From a checkpoint of a small transformer trained on Wikipedia.
Size: width 320, 18.2M parameters.
Architecture: learned positions, biases, tied embeddings.
Training: a variant of Adam for these matrices, 325M tokens, 6958 steps.
Each number is 128 + 24 x the weight over its row's rms, rounded and kept within 0 to 255. Layers, rows and columns count from 0. The size above them is the row's rms in percent of the matrix's.

# layer 5 attention query, 320x320, rms 0.0572, rows 0-19, columns 160-319
size [109 118 106  81  82  86 102  92  99 112 114 112 122 104  90 119 124 110 101 114]
[[144 110 134 107 115 139  75 150 106 134 112  93 178 134 133 131 102 156 140  96 126  96 111 144 144 139 144 163 137 107 133  98 171 108 117 108 139 114 138 101 118 133  85 109 138 125 131  87  77 106 146 139 130 130 113 107 122 134 147 130  76 137 122 146  86 119 102 111 107 163 133 114 166 151 133  92 158 173 124 146  81 112 132 144 123 136 135 151 186 134 116 122 119 103 116  91  94 152 160 109 119 112 180 161 100 126 122 162 104 143 129 151 115 155 144  89 154  84 147 118 138 124 134  84 131 144 114 144 123 111 122 110 140 128 142  93 131 167 102 111 145 102  97 110  61 171 147 123 140 132  93  82 142 135 133  99 117 105 115 100]
 [ 93 127 132 148 136 111 122 155 103 163  65 121 124 158 153 127 131 123  88 118  83  81 113 133 145 121 113  96 142 168 157 132 141 141 105 109 125 143  81  87 121 103 136 126 171 106 103 126 190 122 129 131 152 124  95  92  89 113 126  96  99 123 126 100 144 148 126 106 118  55 119 115 106 127 154 144 110 159 119 166 131 148 135 113 112  76 146 128  92 124 142 131 177 125 130 134 156 178 107 139 152 103 156 123 163 162 150 127 102 148 135 154 135 134 156 129 135 140  94 170 130 145 183 174 101 106 150 126 102 139 125 180 148 140 108 134 151 133 129 134  96 131 118 146 110 160 147 120 139 141 128 152 116 157 156 159 124 106 132 129]
 [127 125 144 116 136 144 130 108 166 142 154 119 128 124  84 117 102 146 120 141 133 143 130 130  91 146 138  77 124 132 142 147  61 154 154 149 123 153 167 169  96 145 125 129  87 143 171 133 127 187 122 140  98 148 187 102 160 103  91 128 162 180 149 119 149 139 143 131 168 118 147 141 167 127 131  94  95 115 102  62 157  91 114 138 136 152 127 107 111  93 151 153  98 104 109 149 141 139 108 113 140 161  79  93 132  96 103 126 164 116 141  92 137 125 112 123 121 129 104 128 145 126 138 125 167 127  94 118 113 133 161 135 107 121 115 150 128 105 153 140 160 164 107 175 119 136 115 145 116  67 128 125 154 139 143 145 121 127 130 116]
 [ 90 131 123 119 153 150 104 141 164 148  92 102 100 138 142 109 119 134  97 166  68 134 144 124 134 135 106  97 108 156 134 144 118 159 132 165 168 128  83  93 126 155 125 138 139  93 152 139 181  94  81 160 123 135 144 102  96 139 168 126 144  95 111 103 124  94 134 104 113  68 117 147 119 126 124 159 138 104 121 122 122 108 149 110  95  94 170  91  75 148 106 115 127 137 132 177 146 158 125 119 132  99 154 112 151 123 153 128 153 149 132 117 168 121  90 115 157 149  91 150 129 129 171 204 109 133 178 145 142 152 118 149 201 141 157 148 152 110 142 134  96 127 109 121 119 137 167  92 132 131 167 146 104 126 129 165 170 129 136 133]
 [112 148 126 159 141 119 139 108 147 180  93 131 105 105 118 106 132 114  96 167  75 119 111  94 156 119 126  69 127 162 118 148 118 140 130 147 136 138  94 125 111 128 140 130 112  98 127 128 196 143  98 120 121 100 142 129 101 108  97 117 160 174 144  87 148 139 179 127 138  74 119 141 112 129 113 139  95 126  93 132 136 112 110 123 123  95 151  96  89 136 154 130 159 113 133 137 140 144 102 109 121 113 117  97 170 128 124 117 137 124 101 123 175 129 119 123 140 127 133 171 157 133 167 156 121 113 154 133 154 132 150 174 151 131 106 122 150 105 154 161  69 138 122 143 139 156 165 134 114 118 122 172 116 150 154 162 136 104 173 139]
 [151 145 116 132 118 131 118  86 102 102 185 142 115 136 126 160 139 132 144 111 203 135 111 139  97 123 112 150 160 113 135  97  99 118 147 109 112 140 155 164 138 127 137 125 115 160  98 124 100 138 160 109 134 131 122 144 140 143 109 101  94 127 126 161 114 136 100 149 112 144 152  91 167 140 125 117 106 136 155 114 117 139 147 137 156 163  83 172 133 120 144 133  96 131 132 119 120  97 121 143 106 152 124 180 109 141 134 132 128 102 135 130  78 130 160 157  96 115 135 116 127 135 105 109 129 130  86 109 128 134  99  90  75 102 130 123 102 130  93 113 178 128 146 129 160 101  92 150 134 150  75 113 173 105 142  90 125 161 105 128]
 [111 139 100  71 150  97 122 154 136 122 138 132 158 147 119 137 116 131 143 142 136 138 123 142 136 119 122 108 104 127 134 138 151 125 144 141 103 149 123 126 152 128 172 120 160 137 152 137 136 178 117 110  79 129 101  87 143  71 100 145 177  90  98  98 168 125 128 143 154 150 116 155  83 116 139 112 134 114 138 101 172 137 132 145 147  97 126 118 130 131 128 118 130 152 137 159 138 122 156 161 141 133  80  73 121 140 127  98 158 115 135 107 133 114  62 150 121 168 132  96 162 161 171 182 167 144 135 128 138 136 143 118  70 139 119 145 154  94 148 148 135 138  86 153 119 103  72 123 119 104 138 143 102 166 123 165 152 149 135 135]
 [135 138 148 174  87  62 180 117 111  98 123 168 136  87 115 117 108  95 193 117 172 107 125 122 139 127 161 128 129 130 133 145 128 116 166 127  93 134 169 129 126 105 159 119  97 164 139 135  95 189 144 109 100  94 103 127 150 120 113 101 139 153 167 111 168 134 131 156 173 157 116 148 118 126 110 109  95 138 123 107 143 140 122 135 168 116  84 116 126 111 154 136 140 128 116 103 127  88 129 134 130 147  77 100 142 122 103 148 118 107 136 107 116 140 141 159 122 136 183  96 150 103 124  69 175 143 106 110 138 117 136 127  94 162 137 132 148 129 130 124  99 111 143  80 130 132 117 141  90 113 113 125 107 131 102 136 123 107 139 138]
 [148  95 123  75 153 156 134 136 112 121 122  90 150 170 120 154 134 148 110 135 135 161 135 110 130 103 144 147 111 108 116 125 113 102 171 144 112 103 159 171 142 117 148 155 162 129 154 138 121 173 117 116 107 150 135  93 141  76 102 135 137 150 123 161 139 133 138 133 126 119 175 138 111 117 138  91 123 101 149 124 167 151 126 163 141 142 112 121  85 128 129 157 123 141 142 118 166  91 131 153 114  90  78  87 120 112  93  81 167  93 135 106 127 124 118 146  88 144 152  98 134 133 144 161  85 193  90 146  90 134 133 148  82 141 127 182 129  99 128 150 124 186 145 138 119 138  84 136  96  90 128 123 138  95 122 130  83 120 155 123]
 [122 106 137 129 132 149 124 140 140 133 108 123  88 128  97 121 157 101  81 129  87 147 110 137 132 126 128  83 152 161 122 137  98 172 139 163  87 130  97 161 135 149 135 127 151 121 122 142 210 121  98 127 125 148 132 130 112 110 130 100 129 105 167 125 161 126 152 151 153  60 125 124 110 106 150 141  91 113 110 128 136 148 116 115  99  96 136  96  71 104 128 158 140 158 136 134 162 138 109 132 143 106 126  78 175 160 116 126 131 138 121 135 142 120 173 130 125 153  82 151 128 132 165 143 100 111 152 107 103 129 112 168 129 132  85 186 173 127 127 142 108 180 146 139 159 140  99 108 107 141 145 159 128 115 157 174 100 100 152 146]
 [163 109 151 154 114  99  89 124 133 139  88 137 138 183 132 138 103 179 154 134 147  94 128 138 122 122 110 140 146 144 191 155 130 102 130  74 169 182 143  91 114 115 154 152 110 140 100 166  90 159 151 147 127 154 118 124 141 131  86 118 113 156  94 110 113 164 116 116 108 116 121 132 108 110 104 101  89 165 156 111 112 170 115 103 131 128 125 164 112 149 113 111 114 109 128 156 123 112 130 137 153 162  94 171 108 128 174 115 126 124 165 101 122 122  98 185 111  96 189 149 105 159 124 156  90 127  93  96 124 136 108 170 116 124 117  31 105 104 145  88 134  98 139 157 158 149 137 125 128 110 139 100 118 136 131 102 178 165  84 120]
 [ 92 164 123 122 140  82 176 124 146 112 152 127 143  98 105 136 101 121 150 136 164 127 122 127 105 125 116 138 111 128 138 143  91 120 145 137 112 124 172 143 126  96 162 121 101 139 164 151 112 195 153 139  97 102 170 126 122 120 135 136 170 155 137 122 161 128 139 168 130 149 148 149 136 130 120 115 104 110 106  88 152 108 142 153 171 133  74 126 121 107 147 110 105 129 114 125 116  87 131 133 115 161 101 136 123  98 111 114 171 112 131  63 125 132  96 144 156 131 130 114 137 129 109 137 155 156 117 139 111 147 181  86 107 136 161 176 119  99 133 160 113 118 130 119 117 111 122 162 110  57 101 150 161 133 125 153 130 140 109 107]
 [103 128 131 153 155  91 129 153 109 124 118 135  84 124 131 119 126  79 143 139 138 117 124 161 132 110  99 146 166 143 149 138 112 111 129 144 145 143 129 143 157 114 180 137 120 166 110 140 175 136 122 145 135 141 103 139 108 149 151 106 141  77 128 159 142  93 129 162  76 103 131 117 105  87 121 154 127  78 173 143 121 126 155 131 100  99 110 121  89 172 123 115  92 164 157 183 143 103 128 137 159 115 118 194 153 144 152  95 169 148 166 110 115 117 140 159 128 176 107  92 125 147 119 155  77 151 148 130 110 158  87 116 132 134 167 141 138 128 119 140 113 113 156  97 114 112  84 118 128 119 127 143 144  90 149 113 131 149  86 127]
 [ 95 112 159 125 117  97 172 189  90 147 116 127 108 132 121 149 140  94 134 122 142 108 112 127 153 126 150 126 139 136 103 129 157 144 106 146 110 117 152 141 149 115 130 148 151  96 124 140 141 116 132 118 115 137 123 151 114 143 118 130 127 103 153 162 137  99 113 168 147 109 166 110  74 108 149  80 174 107 128 106 100 129 125 145 164  86 137 110 107 114 121 113 113 163 147 120 161 107 145 146 158 129 171 171 173 159 104 108 110 167 116 118 114 121 130  94 140 171 111 106 134 141 135 114 114 138 113 124  88 136 123 136 126 143 138 179 118 148 102 137  85 126 153  70  97  81 110 111 102 153 112 156 153  67 139 120 117  67 150 123]
 [160 152 101 179 134 133 153  84 139 153 130 149  92 123 130  92 145 124 113 153 119 119 140  81 148 104  99 102 103 156 131 140 100 127 139 119 156 132  82 120 121 134 144 130 113 132 109 165 167 133 122 129 161 110 127 128 121 134 115 126 155 161 132  94 134 143 170 104  93 111 125 146 111 106  81 174 111 127 130 132 132 132 124  85 112 128 120 139  66 174 153 125 165 114 146 127 137 126  99 115 119 130 101 109 143 107 149 106 148 114 146 119 180 113 147 162 101 131 129 138 106 138 112 169 120 129 145 119 180 145 121 146 140 112 117 103 132  85 167 125 105 120 137 158 174 140 144 122 140 140 150 151 124 137 145 136 144 140 154 155]
 [138 128 160 116 124 168 137  97 140 181 132 121  92 151  89 140 142 142  78 141 109 118 137 113 126 133 134 102 121 134 143 131 102 159 148 127 137 118 167 173 113 141 107 158 120 108 126 159 158 142 106 156 126 127 190 134 128 103  99 131 123 200 145 146 148 158 127 104 157  38 164 113 158 142 154 115  85 112  95  97 147 109 119 119 119 129 133 152  80 121 153 157 119 101 134 146 158 155  88 126 125 121 103 131 144 133 130 132 114 134 116 123 143 140 159 128  85  97 111 158 131 127 113 138 136 121 101 104  54 155 145 144 132 151  98 150 104 110 131 126 128 188 151 156 121 130 142 138 134 122 114 144 163  98 124 137  83  92 153 134]
 [100 118 160  93 126 145 141 149 132 145 127 122  94 138 107 127 138 113  91 142 102 125 140 142 139 132 141  90 141 137 110 149 139 176 105 139 101 119 146 163 149 153 124 141 161  95 114 150 173  87  87 127  91 143 155 134 127 123 142 122 141  68 152 140 168 120 110 129 178  52 146 133  94 125 177 120 127  81 120 125 129 125 146 124 120  91 148 107  84 108 127 139 128 168 127 145 160 138 104 142 158 127 137 115 171 147 100 139 114 170 118 164 122 121 146 106 116 153  81 130 146 147 154 130 110 102 124 109  89 140 121 146 109 143 120 201 138 117 126 146 151 176 157 113 135  93  93 108 107 173 144 143 146  70 118 184 103  74 150 134]
 [102 102 143 209 110 111 145 131 107 139  90 124  89 144 123 112 143 137 103 106 129  52 111 143 134 118 150 122 165 161 162 134 122  98 135 106 145 142 121  97 128 121 102 133 123 105 114 162 160 121 133 141 153 128 103 131 100 118 133 100 110 167 178 132 141 137 134 134 116  61 147  96 119 119 167 138  67 133 133 139  90 142 107 135 123  88 126 134  51 122 141 141 155  98 150 135 151 126  87 121 135 120 154 164 144 159 145 145  78 140 161 109 138 143 159 176 134 110 145 159  91 113 123 105  80 147 135 122  82 129 108 162 166 164 133 111 118 134 111 101  60 121 139  82 120 128 152 117 133 137 117 154 130 109 162 159 128  87 124 128]
 [168 118 139 154 134 161  93 112  81 191  89 108 148 153 124 104 131 157 103 121  95 110 114 111 162 105 130 128 143 106 135 118 135 113 143  98 155 126  96 102 109 120  95 136 126  86 111 109 120 113 126 147 172 123 123 132 122 144  72 123  65 179 127 125  92 155 147  96  80 104 116 102 154 160 131 134 122 150 132 192  70 119 109 108  88 119 151 160 129 125 136 135 179 106 148 106 152 197  93 114 104 128 161 172 122 126 154 133  84 139 127 175 137 150 152 125 112  99 136 150 108 130 131 123  81 120 122 158 137 111 106 166 186 117 118  92 113 170 130 130 121 109 120 126 105 177 176 158 149 145  84  94 116 141 141 100  82 120 149 125]
 [113 133 150 101 155 146  94 131 138 202 132  93 132 141 109 116 111 165  68 151  84 117 126 126 123 147 115  95 114 108 129 118  87 143 155 135 138 139 108 159 136 132 128 135 138 115 128 108 136 143 110 162 122 114 172 104 111 102  92 130 125 177 128 133 123 141 159 131 108  78 134 123 141 167 154 124 123 139 106 106 151  87 116 129 122 135 124 148 120 118 150 141 115 117 141 128 125 193 143 134 146 123 138 173 134 121 121 147 132 114 100 122 144 128 149  90 116  96 101 164 144 140 153 142  87 122 123 131  89 136 125 136 131 115 107 149 133 146 145 163 131 147  93 184 108 193 138 183 138  79 103 106 140 127 163 112  75  99 143 103]]